{
  "head_dim": 32,
  "d_mlp": 192,
  "norm": "rmsnorm",
  "init_std_down": 0.00708,
  "warmup_steps": 471,
  "schedule": "wsd",
  "train_tokens": 156800000
}
Each number is 128 + 24 x the weight over its row's rms, rounded and kept within 0 to 255. Layers, rows and columns count from 0. Numbers have three digits each. The size before them is the row's rms in percent of the matrix's.

# gate: layer 10 MLP gate, 192x64, rms 0.113, rows 48-114, columns 0-63
# up: layer 10 MLP up, 192x64, rms 0.112, rows 48-114, columns 0-63
# down: layer 10 MLP down (transposed), 192x64, rms 0.0951, rows 48-113, columns 0-63
gate48 090:135160145100100155113127142124131113112142151124173115091088137129143133136129067131174103159167143169124139132144083162131100098117153144108112132108090128128110099094136109165120122172137123
up48 094:126111114099125143113151145172127135163124127149118165134148102109145122124136106151106125118079136122101142092139152106117157141128164112107114089136133092153138150160126152132171123169211135
down48 091:120112133152139126144120136110157155109118080147086128161087141145084190138122157107161143115105120090162146178085139102115132139138107110120150110132131128115126137095141122150113132104088168
gate49 100:166165121107153083144173086132157114117146121120177122078155086133112126103154157074136103158116131137156150149137130099123121097149121098122123129144132140145157141143106099116136117111092107
up49 102:130126108126117116141177135145104124109157068127128137097149108107072138136143135089138152124132129161161110136129182078160136116140126099148139164121144120158145156128138106134138150064119125
down49 103:161149144107126103115141145129146147152149117161135179121127104132166116108143141168144125135117120076154128109132106112143134111144085175159169093130107106171135113101105130096173125170129108
gate50 085:128079176142156142132106094123156117120139157125077153136123104130141169124094137165117139145102167158141163137092160160151159120115128122158149112130149084120132159096131133141130126134170099
up50 103:090131101140132110096145102092112131106187099138130077097114136102120140099118132146106163139099133168131175126125124121172119148160092114111142110114118113105129164144073144145149141138145146
down50 101:163093152141145153131132104093116124116085123132086102075176172177128099112150130125126144122121126110116138115147144131171127117116145131105120155178085142141136118135145153109136146114167168
gate51 098:127144179164223129144089125136133172116111111158125135108133144092129169121109092127139096146144107161129121093116096138125161117109119141112140100138108146143138159140115124139115110101139141
up51 103:131141134131121152161125145120129103114115106114117072131138143096139140094170098074139117078126064135137125113132141122148173096141120135098101141093115106121119120117149055141138125141132131
down51 108:100172133110101083156137122081099110161098129138159137102144097134170149117134154071149091115117117128113119129078114157130133094126150117140148123117131157158140146127118159158132176111128119
gate52 106:135130113125136139188138128123109139124155156135137106148129118123125105148105120161072139196108166145133137143126090124093131107201148138123144164106129099095111114139152119164120137104131144
up52 095:102120117124074079145137194120126105100109136124143114155097184128149111158118131132130121127126141101153130161140122111145166158098141129120108099120112120140138179131084175107134132126110155
down52 093:146130136145146170162133170108122141151115096113160134100167088106099119126116143120109100089125118146133159104141149113139104112132137134130160155122145097133100094127154144113178184085123167
gate53 096:164167147143157133128129147110101136131145133129136132138108147146174103175173126131184122134122148137084162136120129158093098096174113139133149116149129149149101132140097143169120145082100136
up53 089:170151100133101152165128153127092090116141147116113119133110154133109113105137152111118113129120082113127133145166114159142100102119102092163148144156137141180112132174163108127177147154157140
down53 091:081137139136115131132121123161145168125117156125164143095119110109112115124163085145195127149157169107135108104110155099101134145131100131078117104118087133113145126100131136139076145145139113
gate54 105:149109136109152128160111102166110168108167111110103145130145084122133131139162060119106155137131139136151117129120132155113093124173140123129136111109157111101149184104121128147132144120189111
up54 111:123108102115131101139156114149122114140163068154168113111122136172146117185136125094143150133146103142142161106132096140139084080138119135143162127145115106164149138153117148122152154088144104
down54 105:092108156117098166114162108078167153124130135133164170113111142128158133155099177142132156154142110122100122108152104151173140133120117129126118158151097096137090150087113127132143163116120142
gate55 113:119119169119161134161094087150176099125192118117162154135137131127100105119146111119096122135173141147083156138148169111136111121111140139136154148145146109141142149122132143152124084144119171
up55 107:092170115153102115125118160141144130135156110161150137120143179119154142163118136087118112159134112065119144115098125157135124098165155129159129113147096144156150160179139140128132139110091116
down55 112:158175100116161107127152129081120154101142110147139139131137110110137106109094129142125150152142134106109163133097135103116156162144180131117112148136156142072120129080137102113116156139176163
gate56 099:108170123099127117150111158126134096134165127151072106109107153132100114170173113139149118154125127136072131116120097118074152137123145109141138169134136081130111096126133145093096127115105117
up56 104:122104149157175100116107175096111144104159136146126093106108119139143108134123229134118137137140145120147097129112123139112151102142142096158121161122143117124169097117142126114135165116118132
down56 108:136127124118143120156144137124109171102121103148108133165135102089099147139137151068174125104103140128165088152113130116099108108138128135094148095120152131135108086130150117177183100119133138
gate57 092:124118175129108129155173123102145198088165146130134140125106157131117172103140094099132122109087149117178153136128147172161131118099118126114118136141161117144098115125123127131104131130122173
up57 106:096157147065150110131115113134144102169102103130100135117147112115126159116113123163136124110084143146124152120147162110133129118148129104171093156125190167116168141137091127143148133091146128
down57 109:140093170161092139173180131168100110151131141132099135124154108148109100126134138134123119121130132129098128140124119167106165099137101164162130114099140150156119094088144163083162112141116143
gate58 097:126123130102110108095113133143066119121132165143128108148115156119116161162145140123112156151092152127096100090137114117095132189099160121170116104110116130142137186135115155165116117136112142
up58 096:119143149136090162097151136098104082124144099104127114156162159139099110114136164139117129148124124139121134148170116131091130123141132170123151166136086128142121098170111138156136157063132159
down58 100:131135130155127152104092106159186153128105162085120126127064135146144171134133127098089140134151166130106131099149095100123150158097110106118108113127148086146159132116122136105103115139119149
gate59 100:113134146115149132119128096150127168132159155140095121114132088124112169100098103132067097109112164143125118122159156108154130114130143142125107138178146087110077096171101156118132129117130145
up59 102:128129133135091116108117123100138160145172128143143137139142125088137122161120142126086145115123110124102119100160136142149116120147116116130134075168129123060109140156092109144176139082090087
down59 106:120142121167120139118102155110134153099088145138153126118130137129102084154170110107188096096131160095162156095154122138114146137139094120132172133130111140103134177117133136095129106116101163
gate60 107:128148121128159176125138110140161112131122120119111112085136131117121163118143145089107099187155120110134176161161142136144172176151112161113155152139140083147128152145143140136163103125139151
up60 110:154121140152174100123173132162123156192118096147135139079109122157106122115123127079109124110113147152092104110125124158126161093143113116111105161144103177129125119146130125105112121102097115
down60 112:128125128106145135114133195115103128159086150120149117132112135108119123115141113071165111067095152109112085164102139102089126129122096145105112125118139116092127163126152108137136123145170125
gate61 098:169091114121138134116119088158086131127139097115090120124103119122090153094126117127140189135103124147164128174132119101133093127112129104082130138155171089138098127104092103121135111135106127
up61 122:141153117115108123166111109158121133102134167204116119131161110124181113127122158172159106162156148143146113146112125130139149143158128127134113152119122117132119120173107160171145081124154134
down61 119:135164092119184121137108118136100130150157114166079115090147105120146151112106131129120158143144122135131126112140141107151144113153096122139128190137138089164085129150098177140127087113139141
gate62 090:131105096127140108119126087125148120141121110134133129133109116136164141177114138105110157133146126182098073121079137093139120063158136099116175104117112172141119120129096129150156128133112125
up62 089:131107151123178125108160139140070155125152084121142099126108105151137134120095113125094079171119147140123124117101131133086116133138135106122144078119131066126122132140139123121136132144102069
down62 089:134130094098073153084125141142106128106140148151122152104115126144121087133149131149138186132134153078112129112120136148147076120132103119121130133163171151128109089124098124138117087082137144
gate63 098:147158112132085098081110119110103111097129133105159148126119167152093155164140129144111128121176131189082111116100120129109133106100146106150123091099126123132145154137125143168088137128111113
up63 093:121157081158141155119085071126146128078095124130119106122108120162137090122119123133139157141135131118102147091107110159138116104162113088116161129090133157123149124167094167140149124111152120
down63 088:127103125116101145090138143140118125144159140156148110106129089113187131107154111127117109078128129117142118143077120123115115149113088090138181166112149141128172138070093128135135150138136121
gate64 090:125120139081133129163099118134105133147122186090103125074149136105167131108123179089158131182129152136129148108135121125145092141133146127113161088146135144108166139128145123102160123138104133
up64 099:093131091128148125130141124133160104156168103130139136092147163150120123117124092113142157119103143116155109140137098108188111115133140110147148189118086108131158145121091122133133148066101136
down64 103:180135147116130176116131079100147122137099116129117099113150100131145187129119162157141148125157157123139130124163157093134141136117121166112149089152142133109115099129118129141076108178121134
gate65 108:127083145119147112114108139118137140072136133112158065155134130108187149121173133107108150154106145133080125092165111121099121138139147128168157110113141103127146139101117106152139115137101153
up65 089:132146042139109116131086141154165138110132156140099117118124106159127144163113081157091083110127157111131114152140104117145113124134129103135130104132146099123174090102108150150142105133116117
down65 099:159142158116130110165143110127099128117114139118106139140099099147095131135106138130129126156120140181097145147136153089146133111191086141087143133116104144062132127095133126133135126108140185
gate66 111:116125126119173114138139150137070102101130128135139080098170109126139145116119133115062143092115150184138108128157143091122124108189136150112146132151138113110112122091114102125127125127105112
up66 108:126131122161135137144141140065136105181097150084095113088154089165149137099103125126146127135123122081103100136165151111112134132113139148104144153119113136139106164125086107144107158139157137
down66 100:107107134116143095155121137168107147090153186087102149167113148107101136175116119090157128167135124141111104163122133163129157123141129151081116120092150135142120158104109114147151114118109118
gate67 085:140138111104097118103139107123095093134108112102191106112126148132128113131115142127168131133130160102130135094136167127151111143154144134125091089091109152163193131115115126118099177099135151
up67 088:091144111159132142117187157102124110141097089144114141151153155093130115166109113140133142093120166155182175151148128092136141102126117096147131119094114149127110119116119120136147159174135130
down67 077:166117142126095120148090143149140137120125142113099128123121115163128038135118160122147118157156105122107088169129079150099128137098133136115125148132130098119123123143147169116133073125102129
gate68 104:108126103121100156107141107113150104092125061124137099121133150098137137138149123138148091149129065096114128126160133137174104124148143131120143157099119147138139146116173126131074093118098157
up68 104:097148143131140135127191133129155162131118092122136128111151111128107139149148149104123177107152105102162136147113144131149094092139104084102134090159145128083109165155114147139149106133082142
down68 101:152154110137115170148105144148097180169117156140117116164144131121158137071118128130164144144115168115055135099140115128125117141135110159149124116117090103150130125107123098101143126131162142
gate69 113:172126151154167150136129130117141147139110181096077159089125132121108116124156114090114128151120143130126126127136158133147123146136098089094111141092153116133165137164142087177122124175142114
up69 106:107152098118139160137073142126130111088139126124121137108120104164117151046151106102130086155143086128169133146101152131170134124168147144151127113105128170107161137127124129130118128123110131
down69 104:099116149122124127121135134141144151148099119121074100134113148133154136110141137157156129112139162132146087090140147132115083065136107105109097172178143117116157151089134090131147137152093133
gate70 099:153097126103124103122119129146097147099142118104190122099139139123112121071134084107102185124111159121106092144091152114095156095161138113146138124115145115109110119144133127117155087099147134
up70 106:105145096135174127085146109122087123100115128149142133181114098130086123137129108121096096149089145157134117116092107106154115079130139156108152111147110174116159142122094104087134119125138122
down70 097:089118113105118158110168119155159136120125121184139107136177156108089131173126119145140123177098111117172119119153144119170122102141141095137176129091119116113122122118118123163126129137127088
gate71 096:163124107101165146146108106116129136111126087109075164064164121131122144133146162153101116111160107140155115146137108117157151132129119130112119164148133129157130128098164135087105106148158170
up71 104:158132120139125165156130149115093110115123133080150123151158106165156161094119124126122180171108114105103163141151128092133112124144120159079161104138108152146138132144149074123127131094146144
down71 106:157130137144108102077150123160128128114152125099129141089177140196119103134135174134130101126101122115156134142130129100116165150126134096115107174128122136146126152124177112141134085112161152
gate72 107:140143182141139090165149101105150113133103118109136120119131109088152136133103139067117151161097139168159122116115119136113097089140152138084130151105106087128172134133112142147096121141161118
up72 103:138124153110121131106127105143134150121142141111121161119099129135084118154152110120144103129095135135116147086144200120133138150119085101159143175171132160097083140138078138109134141114148094
down72 104:090109114161103145157130144109148130141115117167137113135140099123143170126115151128114141139145085146128169164137077153100088082170180130124081106124129129149107146093118109132116116107116119
gate73 098:134112131091145073135110123153097113166166128151163149131112145112087133109101148113130079127104153089094159162102166125114136117144125168101150143129123116155110137118174152120128132097108151
up73 094:126192110118160100130139099111125121094130116130166106073106119144110149130134191109131132136173141136125112139130147139088118131108121110125131190135128130121175115087140120132115163106157144
down73 105:139116114124136175167156147132147166163131168153151141165115157101120115145111116151130121114115143116160102125114181072128154137110127150137101136104117119160112191141128138120104114146084146
gate74 095:134137115083163124143171156142132122139145168131166129137161155154084140100110114155141110083090139201146096126140137127075111133123143157166126103118110102118145149117120115137132129129123149
up74 100:144124132121094097116107101157154118155136103139167126151143109146082141099124091122106107151127121137160110119083100116116158127137101082094084140170124131132133164129144109164115106133069119
down74 102:108106139097124138088155114138134176093135129092110105090173143097148118122086138135113141091147121143109105149153185130129139105155146106179105127130161107119127096135139107101144152148145100
gate75 098:131142195143117133111111108185091117124112140121115173118117116172112092140158120134129169169153137152128125134143164123094137086118116153134107120186118104115131156152136103123165117119129138
up75 096:153121141151134146116085152157109144107176186117120129097145166117098143163111127134093180114096129179107161140130103135149126154108147152140129132117148123163133119149148110131126166108153159
down75 091:097143161127137098163135127116099151134100132129134164095112141142143194123161135150114094157117140113100071148127153107109152099157124144111111104129120171144103163123101132113154114146145173
gate76 106:185122132122104125090136141121125134097102116132119143093130156129084135141073105131118126135137136121107098103155142149164122125151108150080122118139133102061098089108091128134125116125098171
up76 098:143143137151114135156149149149141158112105108107161161171133138127130116151143124103107191109154135152146128173141127172145159175173118117120115132098167141111129135125175124123098172151124137
down76 098:128113149127156134099116132085123105106146109141077080141129145159122146147136168142144105106148157161123122093139097131137134096106129113113119113162114126080121161124111138166154147059117099
gate77 092:120148155101139149116120164144146125160098095105138126143139116116163133131108130132154176151166124132117157194134112117178113123080128133111152081152152128138142136114122102074131135156097143
up77 082:161160120169145134110109124150096066158091141114127112124107099128143175083151119135102130131131095124124132111093134145129109140118140152081108141169098098129140140122181105092124129140156134
down77 093:128150077081108138109156161110138131159142148153148133091119114098138168169092113135129098126193142119124129146154147123105111113121151129162105101143173127150132119144114120156161155108114160
gate78 096:165172123126137103132137141133117147119129142143094100172161109079100136112151128087151111141124150144158133126160112119100124122141113138080084124160125060124122131127151147154177134129108100
up78 092:138091143160136123135128131128091131094149150097128092128084134110106148093122099097110156147139105170173149142118094185117153126157112111125153090116105105109133160165097107139139150121135147
down78 090:124158128128095125101130144153132128134149153124104151153180136112106149136164132095175146167128133103172124142192148121141142135136139156084108105169082142134102130123126150125141152144168155
gate79 098:110079169099167133158088130124100138127120150101155157115094166104083115097133112148106113128146142135132155134118170137119117139127110124152152102135171155147109140121136083132138142135086079
up79 100:126150114138117113163126131153124080115141135115110088203133162106118108139100080121147130112132118143137102124141132159110130091121112156099109159154107099167139098141115114140126077153108090
down79 103:096162133124152146122138101088097155131142118134158125124160102123117107097161180185109121171110130117112165114170131121135165175109141139150108102150115112124115112121170151162146145124148125
gate80 105:145142107099123139139093131125161147102079116151123154165090115098132123130158125106157136123093075111099074139100082138141121146147116109136145167160156106114149156165157121115135108140128117
up80 102:120168176099148135118160177126147090099133104066127117121135132135136128134142138147155122111101127148126101132153133117161123110131144142133095148136138155097110061160111108110110185127115147
down80 102:132084093161137132104090146110095130178146108149097090146150103127142109131167153148097105123118172144135144142093137121121155148121158132151121156142124086137148136115084160145140169121148153
gate81 097:129102167144099133118120141135108088091154139132086171108116137130091117055082156135116118091140112103153159178107126119088113126149118141137137129096128159113145138139114115130109113112113155
up81 092:132156142137092123083116110123115118153148118157143168090137137113190134113087108092149100134145111144117113153121112157158109144113114136089124144111120109114117103148119112116055134138085152
down81 089:141170107133136136090153149147128119102113098133125140160092134101092075147140168152121139117111144071152153123112130139119140129134132177156131117151143129124124165104144191140097155113159112
gate82 088:135084169113114154085127122150125127162139106127145082102119156138158122166142150134144080098115129148148174116136140167153180121126101102107100125152145144159122113109109178117141114129132148
up82 089:113170148133135091119176154155153150142161133111144097075122127129130115099140164161151087104140146136108095132143124150186134123116117123122126084087119149148092139107119128109133122102163161
down82 080:139106125130093122117111091113133098114114130127126175146108130125087089107128097103122160153130144143167097121102150046081124142130110118122087145137109116102141123125147084125137146146092122
gate83 115:120100126095126144085144121119103150123120111112156130153147145130108144123134152100147141169111098178159097141133089122081129123122127144131144170068117071151134123119104115093115134081124108
up83 114:120152136137138100133147170130205109135160133123084177131133097135137104122126085174108097137168162100107145100147123141156141137128143158157092166118114126118124126159136115101122151124136135
down83 108:157077128129147112159127091124159124147154169098118154122166145099132125089117138133147184098165131133098151154147148122133127158155120122155141116169140156129136124128145082150169149138164135
gate84 097:122061139152145103124138122081101138135094142156119140122116106138110140133113100115127151105099089157134059149136131126156113096146156159119151095136137108133135101161160143075126108149128130
up84 100:128096153110163089156114138084154131136128104133159124128136142098140146109133137118138134170194136155156148130099147140105165134156137171104126092138150134118106158111150121135059104132138143
down84 099:111097066115115126114138112094116130087143138142105128144115078125117065124108123143120121097108115132126162144135123128166114129112138154126115086143076074121115098126143141086114116116086136
gate85 105:115133118149104145075138109139151184144149131161140156120138146118189137130184118159148134144133088140102106134123122149127143143138123122135134151162142168065097139151133145105128115121098159
up85 099:121144162123126116105141126130083096126123134101150178153082139147095125115086099144104143112137134166132098139102106105109136063145138171080097127102128127130119103130137098123134116116140172
down85 097:144167112097109140104099135142119119136131090122141098133105136149124070150130119139105111148166139118102156085168118159147188173117117113124108136122118121148140143150092094110091109136117085
gate86 089:131117120129172055115108096136103149169105088112122092141108101136142107157103161140144133129118132141144165153140143159152109156130112143097120113124109127131134095115099109097076104121133086
up86 094:106130119137081108125080153126160138136121153149138139110156170122150099131166154158157161132123123178125144147160121108083136147123112114082104165150138122134125158086107135098122131127175113
down86 089:163117130143145148119167127157100099128127116120132162133136124166089057102097121116138103156164114121159086107120158094114129133150117121170151117091163094104119136114164163130121113131133130
gate87 111:147108144091147166147101143135138121102087111111117142117105145129160156132189100138113090168137143136138106152140107154180139128095148124136136136138142090123147176123126073104126140153125091
up87 101:091112130128097125124079119074114123146140090109130104125148135152155130123137116126169112141164116124062129144121081135150144123142087161161110121133117145147081119111132169136147118144154089
down87 101:130122109179159110109138138134125124121110115107136155097101134147122172152121146124125173129072112145140105105066124150123159130124108114107154091108148127132094124139105167161121105185157130
gate88 100:118091166142130101142129154146103096081090144178091126094149124132093134149100127114135115155152113158141090157155116138124112140163103129110149087132146113124112132118084130124119130161106075
up88 100:101095103113101099109109117153090156140162111107144133123127094106149153137094132160120167140174139115112099105107144144129151138162159128159139158149120188139120089086161140129132151109138147
down88 098:159164087160118126135118149112148083117106102150093155133116121133100096149155092123176092136112143144136142126146124158141119157113122122104131118156111124147126124167074147116105132077089094
gate89 094:157167114095102133138115126119169125137142188136149128100123119174153121122108157122130155099155086170111139133148137152150125106136138164120123146156153151126174081106150155116134109093099111
up89 089:115105098148122137134145121163119067128151107141135138113120112103138134148099169187145111065109140118168117130136053130133126144136132127144140130122142102139154132132131112094156084102146122
down89 097:125124106100179088148133123155126170164084107132132118129138133129107148134113107136123137181101118122098135146121147103142125119115122157095110104154129170083141143163141162075083138105153129
gate90 096:157149169146106152123131106122143143069140127130123161148132111150134174133110103174107135112107127144143149104146170121146142144138109076074167110106156131134139147117092145111113153131122082
up90 096:148146143125138146158161119137099147108107154133125104159114134086113119169121091127075158142155152144111126091155101134163178151087125091097125134140171118110091138129120112119131121129080130
down90 100:149150133128128130190125113150161110143147138143102159111102122120112114121097178179116097131098133122167167107143118120129148135149143121115126131150151171137157144085103113184127107137134173
gate91 096:131124104145140145127138128163163062135146142134118116110164120138114155118137088100110182137181124163112123167109143099108126099118108106096162146159089108147108131101127135122110105091131104
up91 093:113146175123151094141086116101127146089128133156089149082120150104109116106132139179153087084121118150120163096156105106088138149125141165156139128147126158145130099131111108123159127133122115
down91 093:173113132122142131077201082170136136126132113129137105125118129118082123130103115142118129107080064142128134126165117143120110114118113132102109106134132122128100133157116168124125143154177118
gate92 099:109086176121117104131113083096100134093127084086137130145138134129146124122131127134151133148140080079134130107130126109104153122137147115075114106154119119146116152138063145129122103103121172
up92 098:114129118165108095119112148164133143135113132152144152132129155196165138153148098152136153144101143142135103137144103122188103119081106108154131095126125097159120111114110168083133116127156132
down92 096:116123124134139157088142141131145119139106152142133102141121161087133112124121155143094111120123162151104122119163121165054083113162168140137095106098109120085159127146154091106113108126110111
gate93 105:113147164148146116161128117157114135106082084104124107148158136109153143148197140074106139116103100165139113126106133168131151153128132159146111135130140095096163125103122111155129129143151100
up93 099:134116105146148150143139112123168126123113134127117117138152127165107121097188135145113097135115122159137120095111111092102170118089150177125152123108112143127148163093126150074140163181111123
down93 102:195155081102147118116104087109140161125187122151124117144166103124125143116117113125139134125169094127142117121074114109116109105109151141101114103098143141128140095166135148115137091124105127
gate94 109:106148135112127124139148126129070132138158088120163156176135131087111148151110147145138093126099110130129129137154106078140145166106130105112116112149127099109142155176087109116095094090147127
up94 110:128108131154146128146095135117122117112129140105173138106108070120123127067108158073150168132154078108132116157120127122121118113121134105116115108181128100094152089129094128121131101111138154
down94 098:111124116168115119121119115136132153155123076185142095134132108127141154162112087110163105117159156096173146174131111127126092135127103136114182158115134117122130183122127152142157118133122115
gate95 105:096140125137114125113153143111089101095146156117129126098124135136151132108124134123124172113116154097122104141162146135147108116145065177108112131111161116117134179148112105052097130125133153
up95 096:128152107120124146110179146110103105146164115128120126113148120119129096143175135133098150109127107089127150172150149119179138134104105172090156139135152147112092115113087114158134104127084158
down95 089:127139114159130105071094101144161111139113143176159116162136112098163095109136101130156122130126125151104145130126104098081089137115154111122127186138160120116156103097104128139153103142129108
gate96 096:165136141121088120125116131151172153102139104167116135103092119114101106150141126094140156129165145148107162148150105115145133129101133135109142129133122086118123169097124105121114102074151195
up96 102:167169077151126155177101140142144158105126143150152101094115153170098131130114123127140122130118172171101163126159133103131133149118166111141148119153144091152138141134116136135123128122189136
down96 101:094111123131119081139106114133123075137120117141074099121124113152161078137077136158119139094137105138142130126112119157128142105139097103137112070100101120147123112173129109153118134140172138
gate97 093:110138128138144121116094122135109157154086109107146149140154144114129120119094119139085118133145199131144168154168131104121141129103135100131124141185129137165136170167118110086122100133141164
up97 096:088133138124120134144108115161171101147160104129126148110112127109153156140111113118131143155129127125157132148117139120122092097177105081086135173122108120086142170143106141121103164084161095
down97 092:138122093122139111106090150125100175157108152115127124131132137112104147139117111129059098072150132118158142132140118132169106123118140175174151122142142136141089122110169112104129093146098113
gate98 101:138156139140141134162108131104131081089129118133047140059177122142132160108118153138159113137116129141142123102122085113133122120124120125110161120147146122099134120131141095124088113154111096
up98 108:129127088089142146169081128138147172092153147118093102133097129102129120126144141099129159165104148140115192112109134072104109137131120146107127129119120102143116101101164106123127110139164123
down98 102:117130093124116136052128130095121165183120127152134097133117128109116102120149133114121164137147111117132123138101138134105174131098166180117081127138110165159160113137123142099124135129096099
gate99 087:124170136133112117102099147108148129099122124095086158097124116110169158077149108126127153130133131150095148150144157146107103176157135134112122107165106121129116160137132152065102092134143114
up99 099:112175133153113107116172161116088109112136125133111142136130128173145141103088132106126120090118136173168119136145098144170161130129131130147129115085117133098106172176120140101159139105165126
down99 095:084130137098114114148163130076137149100142119164123104154101135136168121126131129103113085111094174125124113171095114105120124164164091096141131134094098093156136145125137146121173125118131141
gate100 095:181131081102138167132115115147106123094144106116116170106051119167129152135145137138130128126092137139121112121150125122171159186115138111136155101135131129124107136147090146140097153132123145
up100 101:123121152112113125075117159091167112133131132118168120103168111165164131150132125135155141107089111139157157093156149115149077123136108170128116119135128146147185091123157109114137112127100139
down100 101:114130129169121118147124112161123194126126132150120118121151174082115160092128077107150130102122091146118141120122102097135081079106166141112119116142147140113121103091139160122127140130155148
gate101 112:152118167172116101107112124133116090134115135139124148117168109122109125105143119171120182139139112148153114163150074179168119140101110164138128109135105137117173116142105131142161102113113157
up101 093:099133150128123123120141161128139130090146166122178153191128140130127153125099122109120116146092172110101179132135137105154104141149127058113155091170136141140141135121109121151129130121140100
down101 099:115132120152102116075096125095098118165077106124095110132147136101123149120165141107132145129183107148130086177152106145121132123103130182110147143108116142115107124142146131127179142143130149
gate102 095:090181137109148113131128163129128129148145140141137110118147139131111088092143152139107113095161083125100105156129134160115139147102116216134094134126136104104145127137093141104157117140099144
up102 090:137148098166109137123149124181137168109157093155115126109120077155141135139178127120142134108153135170139155153114121165143156153144149155092116102175095123136147145137150128125115117134085148
down102 092:150118149126099127130118158085114089118132171124101126151119141116128090177081155165153143107111112106086154125165143101153134091173111111135156135112138141163135088142114159128116130148123104
gate103 100:180144097068137125139107130145104124110122110168120181121151115118103158088103096110137157085114147119125132109108161095115112167140129105134115121130185127134114151136140156141123092133113103
up103 107:164135116118140134143117112089102141098139127146071176135092108170103127117156139142126091079093113124132148134152152110124098136136162148095130137119134111140086146133129199156115126121132142
down103 096:108126142119138158116134124120112117146066149147153125127108076144155102142154128130168122122126143145113129112140094169152110131123113162094123114089144122093172142147046100127137119115134151
gate104 090:121137131099111114149139166154164169129114179151130153110130140104125134103161109112100097118113115134118079099089170127094125132198151143124159128103116076115116123125110112143159120131134124
up104 108:151139130113062070091154134167130145146119161081139133110132112142164113154131105132135153138081130112129129118131104123132118123165106125118108114123125144112125179162116148077116152146116087
down104 103:072152083104161155146175110107113155121143128110143126123138115120140140124159141156130120110130115137124128148123111113174101128111114184120183158081166113151120105134118095126123146162164123
gate105 103:135155148137142146133097137093118144101116140144082134130129160126113108103132148092112103158103139145122140079154154163123058101109134147140142113154107149106127148078170125141103123099108093
up105 094:121136166112096145146151162121101101139116123127165092138115184144176102135148148147167101127119109138136124137105174156109089140134119150160103121125125150155137187161106153120142133123102099
down105 088:128122100135130123183117076141109123159123130127145122135129098125100025128120168142123143082115100114135162152114146106151105125138132112118166154115149135142120126128139160115119106133146159
gate106 106:145124158131109128129123140144108123125103121121114141127154127125116108101128084095140170148139116104143121156074107152125120125121101141142121106123202095116138099108157083106146128049144126
up106 102:149155122157117092126146151144156156108157130097127117114108092131121113154110164121155135160134136112105092154079132120137165114124151131153137080178149124134175114129093168116081101135150124
down106 106:148134119163141121165119128092184154152130180123180161138095144137138159140132140094139128114139127129169179114121134170112107132134119161140112142099090160109116171117146153147108126109134118
gate107 109:080120157170128120138103128163125105116118124143141134134128124103139136119122133105144098116097145087111119156139084115148126120121082158137180150146172093112153140120144084113098105073105101
up107 108:148112164161097139116124078116150140112134174154111151140184132182116153089153129130132119089126104141143121121142130137114147140102112093088176123173165122126128123133128161144150153137104125
down107 115:091086115141137117129118159126088122102098120111141119130090136175173103132096116137121155140140093166114114172155134086088144124157137143112158120137168089111153122116130144086122143091124123
gate108 096:166138111143096115130112106153093071141167125075101169094137128143110101146141141150116147132137094119156160150149162116135158113154116108087108125122122164101107132127123167154144090138111129
up108 091:118106116079129125131163135099111141160196132141157120115143110153119138129129127096113109083132146106117128112080133106165131181123130151106127123125124093114154072155121136114108099096095114
down108 089:086120163146169118143120105132150131112084122126115105139152141115139153137153138155111142147162095119139124120159118151092147126127185112115112154160112188113118166112125112130137162128146193
gate109 088:122096170109108126141107090177082102179169148145150137147149141163149148112114124117141175086156122126104154162115111150123150123149111128091122131125104121095140131119140155152132145148089114
up109 088:154129131121129141116128166154147114117083089148094111105133126140132090139122150166157082154127115125124136202150102117170141125129079086127116109140105119116122108140131175124150125157153142
down109 088:125174150175119112148123147076103148106095141141152091156109090109085128130136124105148135137136115097111127098166145165141118133115158155132127105133152118161128120150125097089104079104101129
gate110 113:146113101104147108131125097103155137138124126136149148117162168130120155137109166080119120117078148152093095190126123098134136138131125137116116101104117110138177118185125095146118122110096159
up110 097:117118077150121095132120097154119125126088170125121091109134119150126118083164104087089139091134123142158109129096138122099137134102108111168150099102108114102150119112157178141157151108126112
down110 096:131148172160127073158122139145131137153095133114115151128146060117130147138135133155150110141142120169116104120137115149166111138127131085126180129138080095089134125091111108118147154152149113
gate111 103:103130120143136148130115125143177157061145142125095147117128135136132109154107123105134115155128168124103130164152114151090124097098130173142152190126168096138134131119136120153081126099147140
up111 097:107105126112103144127116121122173095128106142193098095143124106136135147119145090126154149113135127101159096139114104070183129150132165113156099136130155159116149164118117130130146173126135142
down111 099:148076132109106123128118107106147115151106135154116104143130141130129150118127127121141128128167102101147184122102152153143131106157084170083135170168129174102108167138128114149121164094102120
gate112 103:150111128090083128145115123122131127168112136143081116139150108061124153085101153168135115180117108135146115115148131141114152126168120085118126139142124139096135149168114157139123086135130159
up112 100:104122127142136141127157095071098119120108179156114120115142137166092159146137151113164102154131119123172138091120155146175128090128140133096122109117113129115118133112060137150157141128105118
down112 096:127128099153153115114117173118131145103154158115119158120113148132142171148112096090122140118122128130117119157074136130159094150101077142186168108137114147094122104109150132084154150142137129
gate113 099:169144114112144141125089107166141142123129153119127130133129152168131125108127116124165106091102090123089156101076111107173111130145078138106126144104103125108129119151107132132146059106108111
up113 090:123124176133139195091142107139130116160167109130079142143130145106094128159130133118129103163111158099083156117126090124138120161146135117142150137101139150142157109112124153171165128129153151
down113 094:158113123116077108139106119115161169118102124129181104135121121159142169092119144134122101089105088129131118119103119115105118118152115133113097071141110093126139154146145149113129149147072099
gate114 100:095136101117098118113106077147136098130123089130122104152153157116145152102122131111149141137151128141163107153117099169092143109106080132146137133119103131125121119200149131131095070136122151
up114 091:131128142131139101142094136087090146135153109146131088135082126156116137118145150121192076144129088124124115161120065108117153134095111152133151115142145101149146142164106132126101130131116161